config = dict(
    num_hidden_layers=8,
    hidden_size=768,
    num_attention_heads=12,
    num_key_value_heads=12,
    head_dim=64,
    intermediate_size=2304,
    vocab_size=27522,
    hidden_act='geglu',
    norm='rmsnorm',
    norm_place='peri',
    norm_eps=1e-05,
    positions='rope',
    rope_theta=10000.0,
    rope_fraction=1.0,
    qk_norm=True,
    attn_scale=0.131,
    bias='none',
    tie_word_embeddings=True,
    parallel_block=False,
    extras=['capped logits'],
    init='normal',
    init_std_qkv=0.0115,
    init_std_o=0.00288,
    init_std_up=0.0115,
    init_std_down=0.00166,
    optimizer='muon_variant',
    learning_rate=0.0013,
    lr_mult_up=1.34,
    beta1=0.95,
    lr_head=0.00456,
    max_grad_norm=2.0,
    warmup_steps=86,
    schedule='cos',
    final_lr_fraction=0.1,
    batch_tokens=[131072, 262144, 524288],
    max_seq_len=512,
    doc_mask=True,
    train_tokens=1932000000,
    max_steps=6616,
    dataset='wikipedia_en',
)
Each number is 128 + 24 x the weight over the matrix's rms, rounded and kept within 0 to 255. Layers, rows and columns count from 0.

# layer 5 attention query, 768x768, rms 0.0648, rows 295-319, columns 128-255
[[144 154 136 110 104 115 108 106 105 119 144 154  98  97 145 113 123 101 145 149 132 111 139 157 144  69 125 101 147 118 125 123 163 151 109 118 128 155 150 112 142 118 207 145 120 111 163 138 134 112 134 152  98  85 118 152 112 151 116 101 125  98 150 157 106 120  88  69 110 126 146 112 154 122 128 106 127 121 107 115 118 132  93 136 144  81 173 161  84  97 127 132 180 122 102 152 144 105 130 130 136  87 138 146 158 143 123 150 119 144  91 104 140 109 168 108 136 105 175 144 114 128 126  99  97 139 119 166]
 [ 87 145 136 106 109 151 127 150 111 142  80 134 119  97 120 145  90  86  94 145 156  99 118 118  98 104 120 114 126  74 108 110 140 133 180 154 112 112 124 166 107 110 185 126  94  90 122 101 133 106  93 155 150 122 110 127  93 111 148 125 122 114 173 171 113 129 187 106 124 126 131 132 118 137 123 126 156 127 125 138 102 201 106 137 119 128 149 168 178  98 127 184 109 130 110 105  81 129 170 149 111 118 145 145 152 128  71 143 145 145 122  95 136 108  69 141 120 135 141 157 143 149 114 127 120  99 128 100]
 [152 131 150 157 113  68 144 144 122 174 142 132 110 150  96 107 134 120 127 127 142 128 143 137 145 199 121 102 124  91 132 125 182 122 119 115 155 127 163 110 130 128 145  93 131 138 123 144 139 114 102 155 124 149 122 113 118 137 126 113 120 175 146 140 109 124  95 121 173  85 116 144 130 131  93 145 111 122 104 123 162  90 145  99 158 127 102 144 137 118 130 140 183 101 117 158 153 117 149  89 130 154 161 124 119 131 134  96 159 128  93 109 137 167 104 142 163 138 110 110 111 153 101 110 150 154 166 143]
 [143 102  60 137  98 117 120 111 130 133 114 112 129 153  98  85 143 166 120 142 134 128 183 137  99 190 161 146 134 162 136 115 165 153 134 102  85 140 137 159  85 148 142 105 104 130 144  70 133 116 105 113 105 143 152 119 106  82 119 114 142  32 103  98 100 118  93 114 150 104 124 109 151 145  96 113 149 109 148 175  48 132 164 145 119 103 120  97 143  65 188 174 112  77 161  72  83 160 118  92 145 115 116 181  93 123  91  79 150 129 166 146 143 122 140 137 108  88 169 116 143 143 151 135 117 105 124 182]
 [115 103 127 123 114 122 130 122 133 109 191 169 108 100 113 149 110 144 128 109 161 159 168 141 125 131  88 117 138 112 153 134 134 122 141 147 104 101 112 142  94 149 150 134  61 154 143 110 157 126  80 121 111 148 104 139 135  85 162  71 133  93 174 138  98 134 129 142  54  98 202 172 162  78  89 169  96 113 174 110  91  65 138 146 132 143 163 172 101 139  76 132 141  88 120 147  93  99 140 147 130 170  71 114  65 132 111 103 140 128 167 130 171 126  91 158  61 130 119 109 151 180 128  97 155 148 133 108]
 [146  86 163  93 104  75  93 113 130 104 139 149 111 116 112 133 107 154 181 161  87 157 132  85 130  35 199 100 144 124 102 113 144 125 161 172 108 162 139  82 104 147 139 120 120 185 131 161 123 114 143 158 126 145 121 132 116  97  91  88 113 129  91 149 113 173 172 152 102 121 134 103 122  60 132 113 112 114 106 119 143 108  83 119 102 116 163 123 156 124 186 122 159 135 108 141 109 168  95 117 111 112 131 143 147 121 113 123  74 114 126 119 168 169 121  73  84 112  84  89 110 124 132  82  86 137 102 133]
 [130 158 134 137 120 155 126  19  93 182 143 120 132 101 197 172 170 193 122 116 131 123 169 118 115 123 149  54 184 128 136 150 135  54 121 128 129 128  74 183 140 152 128 111  93 152 199 127  87 109 134 126 138 162 149 123 100 148 162 102 148  97 136  71 145 163  91 150 121 139 161 161 138 100 101 119 114 158 144 139 157  96 121  92 148 133 125  92  94 110 134 182 110  88  48 142 114 123 130  94 146 132 198 135 159 110  96 129 154 189 128 116 152 133 159 122  47 168 117 157 165  73 141 162 136 172 155 166]
 [135 148 181 144 134 146 149 101 131 126 124 105 160  99 155 125 138 162 140 138 145 152 139 173 152 111 132 102 138 121 110 176 141 170 153  87 141 184 110  98 101 171 104  80 134 122 113  53 112 158  95 119 183 133  84 128  88 159 191 129 128 111 157 129 119 122 100  88 154 163 106 127 127 138 202  58  98 103 166 149  89 167 184 131 122 129 154 132 123  98 104 139 162 147 104 118 184 109  90 181 116 115 116 140 126 150 151  95  55 114  99 124 129  94  99  48 148 134 123 106  68 166 172  98 104 138 102 109]
 [162 179 105 105 151 130  81  68 124 124 154 113 113 168 156 108 144 117 131 127 128 152 146 156 137 171 144 155  66 161 101  67 164  72 122 122 145 107 111 125 104 118  90 121 141 176 116 153 137 154 146 149 136 130  76 111 152  96 126 117 106  98 125 121 170  92 149 116 119 108 108  84 154 150 104 193 140 162 160 164 177  88  87 151 120 142  95 181 128 103 113 122 115 136 121 106 107  97 123 121 105 184 129  92  72 105 122 151 125 171 177 112  82 136  96 160  94 120 105 183 156 131 130 131 131 139 113 124]
 [108 127 126 107 184 130 128 148 155 151 128 134 114 147 207  82 110 155 131 141 133 156 123 168 171 149 156 135 146 151  92 117  76 136  93 155 126  67 118  74 139 141 127 146 137 168 117 105 133 174 128 116 120 153  80 203 158  73 165 110  87 142 105 129 150 147 106  91 142 124 144 170 117 147 156 118 160 128 108  76  96  96 119 158 145 158 221 171 149  40 149 142  91 119  34 143 118 122 176 108 125 156  95 130 135 139 165 135 169 105 152 140 145 111  91 136 189 164 156 100 146 116  81 148 164 137  99 160]
 [189 196 139 125  93 128  98 138 144 124 167 124 124 140 206  98  99 170 110 108  92 167 156 107 114  95 156 175  67  24 142 105 128 113  80  93 109 169 137 112 178 108 125 170 117 197 101 182 123  77  77 149 179 127 102 109 100 126 108  93  88 112 141 109 113 129 159 127 133 144 155  96 151 105  86 175 131 108  97 121 157 149 140 156 117 133 165 109 108 101 147 132  97 133  96 132 132 142 104 188 153 123 131 147 105  87 127 144 114 133 120 147 111  92  89 136 130 119 186 139 150 215 169  54 183 125 145  91]
 [152  83 149  62 128  94  90 155 101 135 156 133 154 104  92 132 130 176  59 129 127 101 147  62  83 170  93 143 154 140 152 160 107 167  85  49 145  87  79 171 158  96 131 132 128 125 145 155 115 192  90 156 148 129 138  69 158 122 135 160 178 104 124 153 117 116 142 137 131 181 123  94 170 115 138 149 126 115 101  88  55  81  96 142 149 162 158 128 110 149 163 129 169 110 207  79 191  81 116 154 127 104  87 117 146 175 146 122  86 135 158 148 139 149  88 134 165 187 131 149 119 116 137  98  94 159  79 168]
 [123  94 135 124 154  94 135 131 168 109 173 100 172 116 163 144  99 174 134 105 142 168 126 146 140 135  94 129 166 133  74 148 145 183  60  95 128 120 136 127 127 174  91 128 111 123 164 152 149 155 139 103 179 172 156 134 120 186 137  92 142 156 158 151 175 141 126  87 104 124 111 159 143 111 178 152 173 105 146 138 133 153 129 119 158 113 127  81 131 201  90 113 177 117 131  90 182 134 138 126 146 136  66 196 124 145 159 115  98 182  89 140 116 118  94  71 116  93 121 137 116 109 157  86 164 113 117 155]
 [ 88 161 123 182 120 113 107 159 108 112  98 126 182 157 106 132 150 143 122 119 126 120 121 109 102  86 130 128 195 107  90  65 186  97 119 130  94 110  88 141 101 139 143 113 130 155  86  89 133 138  82 113  93 184 145  74 151  56 144 102 149 199 172 155 142 124 154  85  83 187 122 139 130 139 117 197 128 115 183 156 120 101 145 164 137 137 142 128 124  91 114 110 121 180 132  79 189 209  94 105 111  77 209 134  99 159 153 122 180 149  81 149 149 110  98 109 147 105 135 154 194  86 148 151 154 101 123  34]
 [178 133 146  93 122 146 143 155 125 114 154 104 129 150 126 135 143 109 138 114 125 132 114 142 144 137  62 117 133 134 159 137  98 134  79 122 147 105  88  91 100 146  95  89 104 106 101 134 151 140 117  81 140 120  76 139 130 139 164 141 183 163 187  84 159 112 143 130 104 219 109 173 155 105 141 137 166 161 115 131 137 175 138 112 179 161 124 177  99 108 133 119 234 166  79  89 155  93  89 149 126 113 165 129  97  90  67 108  95 126 116 161 130 121 175  73  68 112 137 149 164 145 122  99  61 166 121 106]
 [109 116 102 169 168 151 102 151 156 143 129 131 115 101 179 125 159 104  95  86 142 131 151 107 103 176 163 164 126 142 160  81 106 125 115 111 140 149  42 130 145 140 114  91 149  93 155 156  84  34 115 143  90 116 111 107 115 146 124 155 140 151 117 146 120 121 131 156 124 117 155 180 132  91 136 121 173 110 123 105 208  89 155 109 106 135  83  80 130 218  89 121 165 144 153 163 132 162 151 120  66 153 103 140  87  87 172 125  77 156 102 132 133 141 159  88 114 121 146  91 112  85 136  84 106 137 118 121]
 [107 120 100 108 146 118 142 125 129  70 149 109  88  97  68 118 107 139 117 105 109 188 153 162 116  81 136 134 147  81 116  98 168 101 134  89 142 140  85 112 200 100 168 165 151 151 117 119 109 100  61 119 117  96 135 142 109  97  90 166 144 127 122 128 149 180 146 125 130  97 148 116 116 115 149 159 106 133  71 137 137 149 122  66 153 123 127 147 114 136 202 134 130 139 121 126  88 159 137 125 133 114 154  84 163 132 143 164 148  96 171 119 177  64  84 183  97  80  73 135 190 151 149 145  64 171 166 109]
 [147 124 118 134 149 127 126  89  91 112 130 165  98 143 145 110 105 128 120 101 131 139  80 131 112  80  38  87  96 163 147  93 112  75 105 142 158  98 170 119  72 157 100 109 115 136 113  93 145  97 103 142  86 154  73 153 155 146 103 109 109 142 176 146 112 137  96 154 150 160  80 158  91 118 141 110 141 115 109 158 127 129 110 106 109 140  85 126  91 158 142  97  85 104 125  81  64 133 111 106 123 116 152 126  85 148 149 208 148 127 127 128 105 124 154 144 129 153  72  84 126 154 115 151 151 106 108 110]
 [145  92 117  92 155 121 139  85 142 106  94  91 126 142 168 133 125 126 131 130 151 118 108 105 133 157 118 135 106 155 136  99 126 148 114 151 138 152 125 147 147  71 136 166 172 154 117 115  82 134 140  73 102 179 190 180 130 139 118 140 140  99 189 135 126  95 104 104  85 123 142 109  78 106  90  98 134  94 124 176 122 169  73 176 137 116 100 132 128 158 152 130  98 152 107 164 190 132  67 131 120 147 172  80 159 130  96  99  90 129 120  88 132 121 102 115 169  98 118  84 178 138 124 146 159 138  97 141]
 [ 87 125 160 132 164 104  87 171 103 117 106 163 138  77 126 125  88 196  81 125 166 111 146 142  99 144 146 145 110 188 175 131 118 146  86  92 119  64 139 112  80 158 162 118 114 125 103  98 170 115 146 145 151 200 184 136 151  96 138 130 169 104 126  70 102  97 161  87 153 175 138 106 100 183 134 154  93 161 114 182 171 129 160  99 111 121  54 166 143 135 151 137 152 141 117 144 132 121 157 135 116 142 127 132 154 137 130 112 153 146 146 166 122 149 114 104  98 162 151 142 154 135 156 163 149  95 127 113]
 [196 137 126  99 117 118 141 108 137 132  94 137 163 130 183 122 134 117 116 156 112 152 171 157  91 132 124 143 111 148 120 136 135 139 123 139 114 184 129 158 156 152  85 128 114  98  93 130 180 135 128 136  98  91 134 152  60 119  79 128 145  81 132 109  87 149 166 105 124 135  83 190 149 145 110 163 157 175 167 158 150  97  98 150 111 109 146 100 111  98 117 145 108 172 183 178 123 117 109 170  96 120 147 107  96  97 147 136 109  76 108 155  80 136 128 130 161 118 127 108 125 196 138  95 174 128 111 127]
 [143 138 105 117 102 135  95 170 198 126  73 148 129  66 126 156  93 110 122 142 111 134 151  97 128 135  59 150 101 168  89  97 143 148  96 159 143 170 157 115 146 156  74 124 118 152 146 129 190 159 139 203 132 139 109 107 134 164 127 120 139 100 126 111  75 178 115 165  67 154 147 155 134 106 144 101 133  92  93 182 117  90 147 141 139  99 127 175 109  94 116 147 184 119 142 147 147 145 116 104  74 183  97  63 104 135 133 144 134 123 128  93 142 142 147 120 103  94 179 151 115 111 180 141 101  78 117 143]
 [152 166 114  98 118 131 125 146  54 116 148  98  97  77  90 146 123 177 133 121 151 119 132  96 117  84 120 115 109 120 128 134 109 112  94 104 124 184 146  98 152 163 131  87  93 169 180 144 115  63 181 183 154  58 141 118 100 127 163 106  71  91 105 121 123 156 170 110 127 153  57 103 113 171 160  87 142  96 132 154 165 105 143 156 151  89 119 135 133 134 107 210 177 144 131 136 216 102 110 139 163 113 125 127 104 138 164 173 168 203 140 211 158 101  92  93  94 148 157 106 194 100  89 172 128  60 105 159]
 [112 138 132 182 159 175 115 140 114 135  97 134 141 142 178 111 163 198 133 131 129 147  99 134 136 153 152  98  82 114 143 110 136 131 145 108 164 171 129 158  95 122  89 156 148 176 125 127 102 102 124  92 138 199 106 109 101 130 151 101 111 140 117  91 114 124 204 142 146 116 140 112 124 117 143  90 111  92 158 151  61 124  88 133 139 140 139 112 137 149 189 119 120  90 144 155 146  95 140 116  95 165 116 110 124 125 123  66 140 177 172 124 102 152 111 100 107 183  81  73  55 149 161 129 132 115 131 187]
 [ 94  82 149  94 109 101 148 100 115  98  83 118 126  74 135 153 125 139 166  91 113 161 100 118 133 168 133  98 117 125 110  98 116 136 127 154 115  73 184  91 154 125 122 132 119 147  79 137  90 216 145 137 129 123 101  70 173 122 140 133  93 132 120 150 185 137 103 107 158  77 119 103 189  91  88 100 146 105 153 119 102 126 173 144 157 147 177  57 131 110 188 134 155 103 159 108  77 148 130 104 111 137 169 176  50 145 122 129 120 187 153 189 114 180 125 127 159 146 136 138 102 152 112  92 154 113  73 168]]